From a checkpoint of a small transformer trained on Wikipedia: vocabulary 2979.
Each number is 50 + 10 x the weight over its row's rms, rounded and kept within 0 to 99. Layers, rows and columns count from 0. The size before them is the row's rms in percent of the matrix's.

# up: layer 7 MLP up, 768x192, rms 0.126, rows 529-564, columns 96-191
# down: layer 7 MLP down (transposed), 768x192, rms 0.0313, rows 529-564, columns 96-191
up529 086:44 53 35 56 52 54 61 59 42 43 36 50 54 58 53 55 39 51 51 69 29 57 49 56 60 46 39 31 59 67 55 51 57 46 61 49 64 56 51 46 40 40 60 61 73 39 43 41 51 48 36 53 26 41 42 58 43 56 51 26 61 33 45 62 52 48 29 47 50 57 47 36 51 55 56 50 45 51 56 41 39 54 35 72 52 71 53 55 47 66 59 52 64 28 45 48
down529 089:40 49 52 47 48 50 47 60 52 33 69 41 54 51 32 57 65 47 44 63 38 64 61 62 64 51 45 45 46 42 61 48 53 59 60 53 37 46 48 48 35 32 50 40 67 45 27 63 43 36 32 47 45 44 56 47 42 50 46 41 41 38 54 62 55 70 29 41 29 54 37 47 49 41 54 57 50 47 40 62 55 54 51 53 58 63 40 45 62 46 33 47 37 54 42 48
up530 085:57 64 34 46 50 45 60 40 49 46 49 62 50 52 50 40 48 35 51 58 67 46 66 62 50 46 54 59 62 46 59 60 46 67 51 58 43 60 42 55 56 33 69 44 47 45 44 50 44 47 48 59 66 49 59 52 71 54 37 44 55 60 33 37 68 40 61 49 47 37 49 60 65 29 49 38 47 45 58 34 49 41 37 38 66 46 64 53 30 44 49 68 60 44 57 71
down530 089:56 48 54 48 67 39 36 42 72 48 56 57 46 57 57 33 61 46 58 70 55 45 74 55 31 34 60 66 41 44 39 52 46 43 46 32 69 44 50 37 37 83 48 57 48 32 38 48 56 46 47 58 32 54 55 44 56 46 45 51 46 59 49 53 47 52 38 58 50 50 52 44 50 30 58 55 57 52 60 40 52 43 42 41 42 43 58 40 47 43 52 55 70 58 46 55
up531 098:42 42 52 49 55 49 56 31 68 60 54 63 45 47 58 56 34 59 58 45 45 38 62 56 73 62 39 33 47 46 58 42 56 49 57 42 50 58 60 47 42 49 59 59 67 45 40 46 50 40 71 59 38 57 30 54 61 40 45 47 25 56 49 71 53 63 50 35 47 55 56 52 60 45 55 41 56 45 65 36 50 44 58 34 58 50 45 50 69 43 40 62 41 51 47 66
down531 103:73 57 25 46 49 36 52 53 34 51 48 47 41 44 35 41 49 53 49 30 55 51 34 41 55 53 55 55 51 56 45 40 39 50 47 34 56 41 32 41 37 63 43 45 65 56 59 46 43 55 48 55 71 47 33 42 53 58 67 61 53 30 56 62 43 62 59 56 58 46 37 79 50 32 67 27 52 35 54 49 47 36 51 37 31 41 38 52 68 61 48 48 46 36 60 61
up532 126:49 43 69 47 60 45 50 49 40 49 53 56 55 48 59 28 51 35 54 36 65 47 61 55 52 62 45 74 46 64 32 54 56 48 57 59 44 52 66 42 57 59 40 39 45 45 45 48 39 41 48 36 38 40 43 51 59 38 61 62 65 40 48 48 41 64 53 55 41 65 46 51 58 45 58 45 43 44 23 57 36 58 62 62 54 33 45 50 49 72 31 41 58 47 45 58
down532 127:54 42 49 39 30 60 41 37 64 45 42 34 55 45 34 52 58 50 47 38 69 58 53 52 60 63 54 59 55 57 63 48 64 57 53 52 48 56 45 45 59 41 39 50 28 52 39 37 63 54 44 56 50 68 42 55 51 50 32 46 66 56 44 40 58 35 48 59 69 64 59 37 52 64 45 58 59 54 68 37 60 40 33 36 58 47 47 46 52 53 53 61 54 59 53 54
up533 134:34 44 43 50 55 45 46 44 30 69 55 66 51 69 53 47 59 64 46 48 57 55 60 37 54 41 58 52 59 45 61 49 51 32 50 53 51 68 29 25 49 37 55 40 40 38 51 45 41 47 49 54 52 56 35 35 57 49 63 40 52 47 44 63 65 63 55 62 53 49 48 49 62 61 48 59 55 59 59 53 42 45 63 45 66 41 35 57 56 42 53 45 45 49 39 69
down533 132:54 45 46 45 47 37 39 40 43 60 49 49 62 42 47 44 55 30 58 55 63 41 53 63 51 40 58 58 54 59 40 43 39 39 37 45 58 54 52 31 66 57 57 50 73 43 57 45 57 51 50 56 44 34 56 67 48 41 43 51 60 34 50 70 55 58 52 66 69 42 55 60 48 38 63 62 42 59 49 56 59 71 77 48 48 43 47 31 55 52 51 48 50 48 54 43
up534 118:50 32 48 48 55 36 54 60 38 44 61 56 57 55 53 68 44 64 62 49 49 70 47 47 50 57 53 44 42 40 63 51 63 42 50 41 46 34 55 52 40 56 63 57 44 49 46 55 48 48 47 54 44 57 53 48 55 59 50 46 53 28 50 65 43 39 28 42 44 49 36 45 32 44 50 50 46 58 50 57 51 45 48 52 55 21 33 42 43 58 65 52 34 55 58 52
down534 119:55 61 56 46 40 60 41 51 63 38 53 44 44 54 49 53 50 37 50 40 65 61 38 60 53 45 56 54 53 48 44 48 51 48 46 34 61 62 53 57 38 62 57 48 40 74 33 44 55 38 30 52 36 54 56 41 71 62 48 52 50 62 61 57 57 65 44 33 58 63 37 52 50 56 44 47 49 63 44 58 65 39 68 48 62 42 53 45 64 50 50 57 51 39 52 50
up535 030:43 50 44 32 62 30 50 66 37 62 59 49 68 44 49 55 60 46 41 55 48 50 49 53 61 57 56 44 67 47 65 37 39 62 52 57 46 49 42 31 44 61 63 36 49 37 73 32 46 58 56 48 48 45 54 54 47 49 48 45 47 26 43 36 64 52 37 60 41 52 34 38 31 40 54 54 35 47 50 41 56 37 50 55 52 46 63 62 64 57 46 44 61 69 46 55
down535 031:45 41 28 39 46 46 58 64 38 68 49 53 49 49 42 44 66 44 44 64 38 48 33 49 41 61 62 50 56 82 58 35 51 53 47 63 48 34 44 65 44 44 65 34 32 53 53 53 51 46 48 62 45 49 42 56 30 37 37 52 44 30 51 40 59 39 45 60 56 52 63 35 53 48 31 50 55 39 57 28 53 24 55 63 59 70 47 68 53 57 47 48 46 66 40 55
up536 033:55 64 46 49 41 50 62 50 57 66 57 40 49 54 53 36 40 25 44 41 56 55 42 59 37 43 71 57 46 53 60 62 47 47 43 48 62 52 55 38 45 43 60 44 54 49 51 42 46 53 52 52 48 51 63 62 61 56 70 32 49 71 42 40 56 37 56 37 35 43 66 39 51 42 59 53 48 48 53 55 51 40 36 45 67 49 39 52 54 51 37 41 52 47 60 38
down536 031:62 58 60 58 38 52 53 33 60 52 45 47 42 53 67 46 43 38 46 40 44 52 42 70 48 43 58 46 48 57 53 57 49 58 41 43 61 44 51 38 54 53 46 52 34 55 50 49 51 60 67 46 67 58 63 67 51 51 55 45 50 61 35 46 55 55 43 35 36 54 51 46 46 54 50 33 56 33 42 52 42 50 39 55 61 69 44 42 50 60 43 57 56 52 48 42
up537 115:47 50 40 39 53 71 39 67 28 58 61 49 47 57 44 55 50 43 36 61 61 64 50 39 45 50 64 51 45 57 28 63 55 34 46 42 41 52 59 53 48 41 44 42 49 43 44 44 27 60 38 40 38 66 46 39 57 57 54 41 55 57 55 59 44 51 59 26 31 24 58 65 50 59 56 52 53 47 42 33 46 30 45 52 42 50 57 41 60 60 53 60 46 55 34 35
down537 119:56 58 50 34 39 54 45 38 32 42 41 65 48 47 51 54 59 45 52 48 58 47 48 56 60 55 75 18 37 37 34 61 41 58 55 46 45 42 60 41 45 33 39 37 44 54 32 46 52 53 40 64 40 53 55 40 44 63 57 44 56 53 63 73 40 63 50 50 45 46 48 55 59 59 55 47 36 43 53 51 69 70 55 49 50 46 53 51 35 46 47 49 49 40 71 31
up538 120:35 54 54 45 45 46 37 42 70 59 36 47 38 50 49 50 32 68 66 28 70 50 48 49 51 50 50 51 45 71 52 47 45 44 57 67 68 49 67 61 58 63 55 50 53 41 52 49 49 48 40 41 45 52 49 45 49 48 58 48 32 44 36 63 52 40 56 59 58 51 49 58 50 49 45 56 41 47 60 69 43 48 58 50 51 40 48 74 52 58 33 59 58 49 38 63
down538 118:40 33 46 38 59 48 48 51 52 41 69 48 58 61 37 34 84 61 50 42 51 55 66 55 51 60 40 50 58 48 50 37 58 52 46 49 55 47 57 48 44 42 58 48 43 59 32 48 56 47 58 58 52 40 54 29 54 42 51 53 62 47 48 44 50 50 50 58 40 57 35 37 44 53 68 52 40 40 54 58 44 47 53 43 56 40 44 41 53 65 31 78 41 49 51 57
up539 083:37 46 56 51 47 69 48 41 56 51 41 63 41 53 44 45 51 68 28 53 60 47 52 41 70 55 44 52 37 50 53 47 63 44 46 62 61 43 37 58 53 52 38 41 55 58 50 53 36 48 58 36 52 64 56 61 61 39 40 56 52 26 42 74 64 50 44 46 66 43 51 54 37 50 36 45 57 59 59 55 48 48 30 65 47 50 62 50 40 62 57 49 61 51 53 34
down539 081:56 54 53 71 42 56 55 57 50 62 59 36 47 57 45 55 29 45 36 42 40 57 54 53 50 45 56 61 60 49 55 51 38 38 45 58 51 49 51 34 59 53 43 54 43 65 56 44 51 46 51 42 60 48 43 30 55 43 38 45 19 52 42 58 48 52 52 57 58 51 77 69 35 54 54 37 45 55 57 46 45 46 41 39 41 46 42 57 27 71 54 48 50 54 70 33
up540 008:62 57 45 36 43 47 46 66 53 50 54 32 74 45 54 39 57 30 53 40 59 61 37 54 41 51 58 48 58 44 46 48 56 43 56 49 46 47 62 32 48 35 53 42 51 59 42 58 51 51 41 61 32 58 75 48 53 51 59 63 50 39 54 48 68 39 39 53 56 56 56 40 49 52 54 47 62 44 58 44 53 64 54 38 67 31 56 50 59 38 56 55 47 59 65 31
down540 008:50 45 45 49 45 51 44 53 57 52 50 60 35 40 43 39 51 43 62 60 40 43 56 50 55 29 64 34 55 64 43 38 57 56 51 64 49 68 41 60 50 50 36 53 62 49 54 61 60 38 58 35 40 55 52 42 42 28 37 59 50 31 33 70 42 46 66 50 30 69 61 54 43 60 41 35 38 48 53 56 42 52 48 66 41 44 59 51 44 37 66 66 46 47 69 54
up541 107:54 52 45 46 48 45 48 68 43 50 57 49 47 64 44 48 37 52 45 44 57 52 51 52 33 43 47 38 51 23 50 43 48 58 67 62 49 46 42 72 61 50 45 58 32 57 43 47 49 56 39 51 39 61 37 54 63 51 58 52 46 46 44 47 74 60 50 43 51 32 53 45 52 63 45 49 67 60 42 39 69 65 58 29 61 48 46 61 62 48 41 51 46 42 50 64
down541 114:55 49 43 50 42 70 66 60 39 35 54 42 44 45 45 52 68 63 52 52 67 44 43 44 43 42 57 44 61 63 46 47 39 50 45 37 74 43 65 61 62 54 39 54 57 53 49 41 57 50 42 53 49 45 48 45 41 49 62 65 70 46 56 36 63 65 27 52 58 64 71 45 61 50 44 46 40 63 38 44 57 47 38 53 53 59 41 52 39 33 55 43 35 61 50 42
up542 116:53 56 33 48 55 47 40 49 55 59 55 37 52 42 52 45 59 54 50 51 51 40 61 47 61 38 44 63 50 32 51 52 63 59 47 58 59 45 37 52 46 58 79 51 45 50 37 37 31 45 33 45 37 45 51 58 67 41 56 40 42 60 67 60 55 51 68 47 37 63 36 46 46 47 55 41 52 42 49 53 56 56 61 42 58 33 29 46 63 50 47 45 65 33 51 62
down542 136:49 38 57 55 52 62 46 45 60 39 41 35 43 52 44 47 55 58 41 49 42 45 35 45 51 49 44 45 46 58 31 55 40 52 40 53 53 48 42 67 56 53 51 35 66 50 47 42 44 52 40 54 55 41 66 51 46 54 50 45 42 67 58 54 51 50 52 45 36 45 68 48 55 29 17 41 46 55 67 60 36 59 52 54 43 49 55 49 44 35 40 41 48 44 59 68
up543 123:44 44 65 52 34 61 62 46 57 61 33 48 56 37 35 44 35 44 52 57 53 54 65 75 39 40 38 63 46 50 52 49 54 51 54 47 36 45 72 63 54 39 49 52 49 49 52 46 46 45 44 56 64 49 51 64 57 46 41 49 49 46 57 45 54 32 67 52 33 47 59 35 71 45 40 47 64 49 48 51 40 65 44 42 51 61 65 45 49 52 53 65 40 64 39 39
down543 131:61 54 29 45 45 52 35 46 58 52 50 67 50 49 52 53 37 39 59 49 59 53 33 49 53 55 45 43 51 72 34 58 48 44 43 48 45 62 60 52 45 28 68 53 45 51 65 33 57 36 53 51 58 50 33 40 60 53 49 50 52 68 46 38 78 18 44 44 50 44 34 56 39 73 56 40 51 45 60 61 48 62 36 40 46 25 40 38 42 49 53 64 42 52 50 57
up544 116:47 63 40 57 64 44 43 64 31 68 64 34 48 64 41 34 51 32 50 59 72 51 37 54 38 36 44 41 43 55 57 50 53 55 50 39 52 63 59 51 59 54 51 44 68 46 63 40 60 37 52 45 61 44 54 40 50 39 52 42 45 52 56 46 53 53 57 37 63 49 42 62 52 71 46 58 55 44 58 38 41 42 37 38 43 57 60 40 62 52 55 59 46 49 55 37
down544 113:57 58 40 54 51 59 47 38 37 71 53 43 50 47 47 38 45 42 38 71 42 46 46 47 61 60 61 46 65 52 51 57 47 45 63 63 30 54 38 49 42 57 40 47 47 43 35 41 55 47 52 47 46 57 65 48 43 31 45 41 48 55 52 42 47 53 74 44 53 31 39 52 71 72 50 49 52 55 59 45 61 57 45 48 34 58 61 39 55 73 39 69 58 65 57 63
up545 096:49 59 50 39 60 64 49 35 41 46 54 53 60 64 50 19 58 48 63 61 62 47 44 55 73 51 63 66 48 56 44 57 64 52 34 65 55 49 55 63 45 47 49 40 44 47 50 45 53 47 57 40 44 44 43 35 43 55 43 43 47 48 43 63 78 34 48 43 60 45 66 56 48 45 64 66 49 35 62 45 65 52 72 64 57 62 58 43 43 63 24 49 48 54 42 61
down545 088:41 44 48 49 70 47 51 38 37 58 48 63 32 64 52 45 49 57 34 55 30 49 33 51 47 50 68 42 35 42 55 57 50 69 47 48 58 59 45 39 50 57 36 69 52 43 49 55 45 47 53 45 62 50 61 49 32 58 39 49 46 36 48 32 63 45 57 55 37 58 58 71 45 35 36 42 46 39 58 65 52 64 54 43 51 40 59 50 44 61 50 55 36 45 71 39
up546 106:60 50 48 26 57 28 60 46 65 43 38 48 46 36 58 49 49 51 45 49 34 60 45 57 41 58 67 53 51 44 46 55 51 52 52 47 54 67 66 58 56 47 51 41 64 43 56 50 58 58 56 38 57 43 50 45 48 48 49 57 48 67 44 51 46 42 44 46 61 72 61 59 50 51 61 54 48 42 70 53 60 53 34 54 51 66 59 55 39 46 46 50 42 50 54 66
down546 106:40 47 70 58 55 60 39 74 31 41 50 31 45 46 43 49 49 52 51 57 59 50 55 53 52 56 63 53 36 57 63 51 54 49 38 47 55 48 47 63 51 41 50 48 63 63 58 68 57 49 56 47 55 33 41 66 47 37 55 50 42 48 46 46 33 62 48 59 44 54 49 51 42 41 50 64 50 62 49 51 56 56 51 64 42 42 50 50 63 66 55 60 44 51 60 17
up547 109:54 45 48 60 63 53 49 81 48 49 67 60 70 67 43 46 44 53 48 54 58 56 51 51 57 29 51 45 50 59 66 40 59 47 54 45 60 59 45 42 58 40 50 60 35 40 47 46 59 56 55 44 44 59 48 49 44 47 49 46 29 41 43 41 45 63 48 52 70 74 46 60 60 49 54 53 69 44 57 50 40 50 75 60 46 57 40 53 55 46 59 40 42 52 54 34
down547 097:52 52 44 33 44 31 54 35 37 50 55 61 71 50 32 42 68 47 53 49 45 47 42 50 51 54 53 62 53 62 42 47 56 60 41 32 40 54 42 61 32 44 46 51 53 51 62 51 42 67 36 53 50 56 52 65 64 45 54 47 44 73 55 44 45 59 50 39 51 49 40 54 40 66 47 64 61 35 58 52 69 39 52 42 42 45 55 44 50 48 36 67 58 61 57 36
up548 125:52 50 57 46 50 44 42 57 62 65 51 46 60 45 44 42 47 45 51 54 55 33 59 55 49 58 48 53 54 64 37 52 66 43 65 42 49 49 57 59 44 34 62 63 31 52 32 40 76 31 57 45 43 51 67 56 51 67 43 35 50 47 52 65 51 41 43 60 44 48 57 50 64 52 55 55 47 30 63 35 58 49 46 42 44 41 48 42 51 40 59 37 54 36 47 40
down548 122:49 39 35 45 39 45 31 41 41 58 48 51 46 63 43 49 48 47 43 46 51 57 49 43 39 48 65 44 50 39 29 62 58 51 29 45 43 52 42 32 39 54 48 47 70 46 55 48 35 64 43 55 55 40 55 39 31 48 45 45 48 51 37 40 67 47 46 57 37 42 41 37 40 45 61 63 53 50 48 59 63 45 50 48 48 37 48 54 52 49 52 64 40 67 38 36
up549 092:52 54 46 55 57 52 43 45 63 50 59 48 63 53 43 67 53 25 71 70 63 74 37 59 51 41 44 62 39 63 65 48 60 25 52 33 52 48 42 62 40 63 55 49 20 46 48 55 73 53 63 42 54 46 47 62 53 58 68 45 51 46 42 63 43 38 52 44 51 44 70 50 63 64 57 56 55 51 34 75 56 51 57 42 56 47 52 57 71 35 56 51 48 67 55 52
down549 096:65 74 38 44 51 21 52 50 45 30 50 63 49 39 65 30 46 51 55 64 40 58 61 49 43 53 52 49 45 58 55 48 43 56 47 53 50 44 61 68 49 45 49 49 36 55 55 45 49 38 52 46 57 63 39 45 50 46 43 35 61 48 47 53 53 50 52 58 69 56 34 45 38 48 49 55 38 55 27 33 55 56 73 39 50 53 66 39 33 35 48 58 48 56 47 61
up550 012:34 56 59 46 50 55 58 49 42 45 39 70 62 52 47 58 47 40 55 57 57 71 48 57 57 55 42 44 39 67 54 41 40 56 48 46 54 63 74 33 51 35 63 56 54 22 42 53 59 57 49 61 49 42 58 54 58 49 45 39 61 55 52 65 71 38 49 35 41 43 39 44 50 56 51 78 41 60 45 43 53 54 61 27 47 68 59 47 65 55 59 51 43 42 53 71
down550 014:40 43 43 47 52 60 70 47 51 39 52 55 38 61 48 54 59 54 46 42 48 81 56 51 46 37 58 70 59 54 56 61 45 41 50 58 52 47 41 43 37 45 43 58 33 37 43 47 35 52 46 63 39 76 49 53 54 67 36 45 42 56 42 47 54 52 47 60 53 56 63 43 51 39 37 34 54 40 62 44 44 49 44 84 39 48 56 67 46 50 34 46 40 37 55 39
up551 009:57 35 28 53 34 46 42 65 27 65 47 42 34 49 65 47 38 49 56 49 66 35 44 56 33 59 47 34 49 45 56 42 52 48 50 73 59 53 62 60 58 51 46 70 36 39 56 38 62 61 59 68 49 44 52 45 38 59 50 64 48 49 47 44 57 56 50 60 57 63 57 59 67 54 51 62 57 43 54 32 56 60 44 36 71 53 42 45 59 55 45 59 61 43 47 59
down551 007:62 37 50 43 51 46 68 38 51 44 59 60 56 52 57 54 35 47 53 55 54 57 40 52 36 45 69 46 49 43 35 53 38 43 44 69 35 32 50 47 37 75 65 74 50 46 48 40 53 40 51 58 53 41 62 39 32 47 61 49 34 65 42 48 51 53 36 68 53 30 51 33 76 45 68 62 50 62 39 59 55 46 47 54 33 67 42 29 57 49 58 54 59 40 63 60
up552 007:38 39 37 49 63 41 52 63 31 32 67 53 54 58 60 62 49 49 43 50 37 57 54 59 42 41 61 49 39 42 48 61 50 53 35 51 46 47 47 64 56 63 54 50 50 31 40 37 42 28 47 68 59 53 72 51 45 59 54 28 62 47 37 57 61 32 46 50 53 34 61 35 41 40 57 44 54 47 44 55 55 46 37 48 70 39 50 47 58 39 51 48 51 54 71 59
down552 006:51 50 46 65 52 57 40 44 49 52 48 42 40 64 46 51 49 34 45 59 51 25 54 58 45 62 48 71 60 48 55 47 40 54 55 39 40 68 48 46 58 70 38 48 43 47 58 55 59 50 57 48 40 54 52 55 70 50 63 42 53 73 36 57 50 45 53 45 41 45 52 37 51 45 59 48 45 46 52 54 61 52 39 48 48 56 60 50 46 41 37 41 30 60 56 44
up553 020:41 32 45 50 50 53 41 49 53 65 48 64 41 55 41 49 59 46 66 54 48 49 35 43 49 54 41 40 57 45 44 54 44 40 30 44 58 48 50 57 45 55 51 77 51 37 40 49 60 70 30 49 43 60 65 66 59 54 56 33 58 55 54 40 48 53 53 50 62 32 51 49 56 34 59 53 57 54 60 47 43 49 41 60 46 40 60 52 53 60 44 40 57 59 37 39
down553 020:49 56 51 62 57 39 52 33 45 42 45 47 50 44 57 39 73 36 50 51 55 39 58 53 65 43 57 45 66 34 62 53 34 54 46 38 54 53 67 39 55 51 49 54 53 77 47 50 35 26 63 78 60 61 49 50 38 52 53 48 67 60 57 48 44 57 50 56 45 76 56 44 37 42 31 53 42 52 68 55 55 46 46 64 52 55 46 60 52 36 51 35 66 58 69 40
up554 123:35 48 54 38 63 46 47 54 57 66 48 69 57 33 44 57 39 40 64 60 41 61 44 52 45 53 59 59 33 55 44 44 36 49 44 57 51 47 57 65 45 58 40 45 39 38 60 58 55 50 46 66 52 38 54 66 53 52 51 62 60 55 48 61 41 54 61 56 57 49 58 44 49 54 61 42 31 58 48 60 36 44 46 54 51 48 32 49 74 53 59 47 44 52 29 57
down554 117:48 58 53 52 48 58 47 36 48 62 59 52 57 51 45 50 60 56 47 35 66 46 48 49 55 37 49 35 34 58 54 50 47 68 56 41 43 56 53 41 70 44 34 49 48 48 45 40 38 64 48 39 51 59 42 46 41 39 34 56 58 50 41 38 49 53 58 53 42 50 41 32 58 70 43 54 54 64 59 36 48 61 42 42 55 37 40 46 53 67 54 54 42 42 47 48
up555 114:32 55 56 64 67 52 60 53 43 62 54 38 58 45 50 65 35 34 52 28 66 47 41 63 59 50 46 60 47 39 53 62 34 57 62 62 54 28 56 42 58 58 51 49 52 60 50 48 48 42 53 47 48 58 34 61 61 39 49 41 38 57 45 60 51 60 52 63 57 51 42 36 60 68 47 67 41 56 57 35 66 63 44 55 52 55 63 33 32 32 54 44 31 44 44 77
down555 115:50 54 47 66 89 64 56 53 42 60 50 40 59 44 54 37 62 50 61 53 43 59 53 65 68 43 52 62 49 34 65 50 46 34 42 51 42 45 28 46 44 58 48 54 49 63 47 53 56 48 55 57 42 36 35 60 63 42 56 53 49 67 42 50 22 47 46 49 21 55 58 42 41 57 30 40 47 48 65 53 52 40 54 46 63 41 48 56 50 41 53 47 57 56 51 55
up556 128:41 38 51 41 54 48 42 60 49 41 51 54 38 49 61 40 49 57 43 55 46 61 37 38 58 84 48 76 48 44 51 41 44 59 49 55 57 71 52 63 47 59 57 43 64 52 43 63 53 45 55 38 47 46 71 52 50 54 47 45 44 59 58 49 59 46 55 51 49 40 61 58 55 31 63 50 55 58 55 70 33 35 26 68 44 62 46 55 51 46 48 50 50 37 63 38
down556 131:47 46 49 46 55 56 55 50 45 58 47 46 51 46 46 48 69 41 45 48 56 55 46 59 54 57 38 49 54 47 69 49 49 71 44 59 31 69 63 44 57 51 42 43 56 43 64 40 56 64 74 47 56 55 49 57 53 36 42 60 57 34 51 55 56 55 71 56 34 70 53 57 70 54 50 44 50 56 59 41 45 46 65 61 36 54 62 54 44 31 61 32 55 47 41 46
up557 089:54 42 50 37 51 64 54 47 60 43 46 58 54 66 49 45 61 37 54 78 56 48 49 67 46 47 48 49 37 54 35 30 62 42 57 48 53 57 60 65 55 26 38 54 51 52 37 42 48 35 54 50 50 46 45 40 51 30 49 37 46 67 47 44 53 33 64 49 31 53 46 46 49 44 48 66 49 55 49 42 51 70 49 46 56 53 41 47 56 41 38 58 43 53 47 59
down557 090:74 52 68 50 50 36 35 32 55 32 35 44 50 51 37 41 46 51 42 58 43 54 64 46 47 43 61 41 69 42 66 53 62 62 51 42 43 60 56 43 37 59 56 62 41 52 35 57 64 58 46 42 30 38 48 50 55 48 53 39 59 51 44 40 35 73 31 45 42 54 54 61 44 59 60 60 48 63 27 52 49 47 54 51 48 55 69 38 80 49 50 56 48 42 57 56
up558 008:43 38 42 67 47 51 54 64 56 54 63 31 41 60 42 47 47 68 49 47 48 63 33 55 54 48 45 37 61 41 52 41 39 65 63 57 56 43 56 47 66 71 48 48 56 52 44 59 41 42 37 35 35 51 59 57 45 50 59 49 41 46 42 63 34 53 44 56 52 57 32 52 52 53 40 40 41 59 65 52 42 46 44 71 59 51 57 62 64 41 35 44 36 51 44 35
down558 006:53 62 51 34 46 58 46 46 43 62 51 46 60 34 30 33 59 53 73 48 47 43 53 52 42 49 45 66 56 69 57 59 40 52 42 60 59 51 43 54 58 48 66 50 43 39 58 67 62 54 49 63 64 48 43 63 66 40 56 54 69 53 55 44 29 61 49 64 43 61 43 49 51 35 50 47 46 39 64 66 34 46 55 66 45 52 43 40 45 51 60 30 52 41 61 45
up559 120:33 63 45 57 52 63 49 56 69 38 48 33 37 48 44 59 50 52 53 49 33 58 41 66 46 44 68 58 27 43 45 38 55 49 52 47 53 48 61 56 46 46 64 48 33 46 64 50 35 48 44 60 49 49 28 39 57 47 51 37 53 61 45 52 31 35 49 53 50 39 41 70 55 51 67 55 56 35 50 55 51 48 47 52 40 54 49 51 33 63 47 37 47 50 51 52
down559 127:50 44 45 40 50 58 48 57 55 60 55 44 65 43 49 53 61 55 64 71 41 46 51 60 47 30 50 48 48 55 36 46 60 50 52 51 51 71 62 53 76 53 70 32 45 45 41 52 54 57 60 56 54 41 54 40 58 52 67 34 54 45 47 66 63 61 42 31 47 53 46 68 55 44 51 65 40 48 46 71 46 32 42 57 55 56 37 50 54 53 40 43 37 44 36 54
up560 121:47 38 45 47 39 58 52 54 37 69 66 60 59 52 58 49 57 42 39 44 42 47 33 45 54 63 48 48 44 59 58 44 60 38 66 43 39 42 65 49 42 34 80 42 49 46 48 53 56 47 29 53 38 38 42 41 56 43 43 56 51 59 51 54 48 55 53 41 45 55 74 37 61 51 37 39 55 51 50 44 26 49 45 55 43 61 54 38 31 65 72 31 31 59 56 70
down560 123:54 57 61 48 51 37 61 26 62 43 46 50 55 34 37 57 33 53 65 62 49 45 47 37 65 37 54 40 59 57 45 50 57 65 54 46 22 33 33 58 46 49 23 39 34 51 45 31 45 51 59 46 63 55 58 57 61 67 43 38 49 52 48 40 71 49 53 53 52 64 55 64 52 40 56 47 64 61 65 59 62 65 51 51 48 38 52 72 49 52 50 56 53 39 50 39
up561 119:55 59 31 38 46 47 50 69 38 32 59 46 77 56 38 40 35 33 58 53 55 44 67 53 50 38 51 49 68 51 40 53 36 47 40 38 54 46 60 50 48 47 68 48 36 65 46 32 38 46 41 56 49 69 51 51 39 73 69 58 48 43 52 37 59 34 50 36 54 48 65 40 44 57 64 59 52 54 49 75 40 64 39 67 41 41 36 58 55 60 45 36 58 53 60 52
down561 126:47 37 62 51 38 49 53 65 54 55 69 31 56 47 55 44 64 29 59 51 33 42 65 54 60 54 57 56 65 49 58 44 55 49 68 47 40 63 43 53 61 49 54 58 42 59 47 42 51 56 48 47 63 48 35 59 58 35 47 52 35 65 64 39 39 50 50 67 50 55 43 36 47 49 37 57 42 47 48 38 47 55 59 72 43 56 43 58 40 54 31 32 67 52 42 58
up562 128:37 34 51 49 55 53 62 72 57 48 56 44 64 62 59 51 54 58 65 52 57 60 47 56 59 48 50 46 31 50 51 61 60 47 60 44 46 43 70 34 38 51 62 54 50 61 46 48 41 38 26 46 38 54 35 65 41 55 63 50 51 49 43 53 43 39 48 23 53 43 47 38 51 38 40 45 50 59 70 56 43 47 37 30 48 40 63 50 56 63 51 39 55 62 54 44
down562 135:50 51 40 59 54 57 47 55 51 44 55 43 44 65 37 47 71 45 54 67 42 64 64 59 48 51 48 53 54 39 51 53 53 38 57 66 45 50 43 51 45 44 65 59 41 48 55 53 60 54 52 47 34 57 74 49 56 40 43 66 55 38 62 44 36 42 41 49 46 42 41 51 62 36 73 50 17 49 53 42 56 55 41 58 56 48 48 37 44 50 48 65 60 69 40 54
up563 139:39 39 64 59 46 40 56 52 48 73 45 58 53 41 41 64 37 60 40 60 51 42 57 36 44 49 48 47 38 54 39 65 89 51 49 47 45 64 32 40 45 60 51 38 65 30 49 43 61 40 40 53 44 61 54 34 47 62 37 38 41 58 67 37 55 53 52 53 30 58 62 43 67 42 49 44 40 44 48 45 42 41 34 44 41 50 51 48 22 42 64 56 56 44 49 54
down563 135:53 60 44 43 21 48 43 63 50 43 60 58 32 51 49 28 47 66 48 59 44 37 42 48 37 43 69 62 53 47 55 46 72 52 43 76 63 50 43 36 34 47 59 43 61 47 65 62 53 42 40 60 49 38 62 69 43 64 54 41 48 54 54 33 64 53 51 44 33 50 67 45 70 63 60 59 55 40 42 56 58 41 37 42 48 60 47 50 40 63 39 48 46 59 65 48
up564 132:33 64 52 40 63 54 60 64 46 56 35 54 53 43 27 45 59 53 48 55 57 55 55 60 49 58 43 57 56 54 38 59 45 43 55 48 63 59 41 44 50 39 53 51 54 48 31 50 55 56 47 50 34 52 61 64 46 60 43 47 36 54 60 49 45 38 61 53 54 48 51 56 69 49 62 42 62 44 61 44 68 56 44 49 70 37 53 53 38 41 50 48 33 61 59 37
down564 132:43 48 79 62 56 53 46 43 51 45 31 60 69 35 51 71 58 47 49 42 32 47 47 57 48 48 65 50 32 55 51 59 68 68 59 54 41 40 45 72 44 64 40 43 58 64 58 49 39 43 44 55 41 52 47 61 60 50 43 58 41 39 40 60 36 59 51 55 51 46 42 64 51 44 50 64 49 51 47 46 54 48 51 58 56 43 67 70 41 68 50 54 64 52 48 32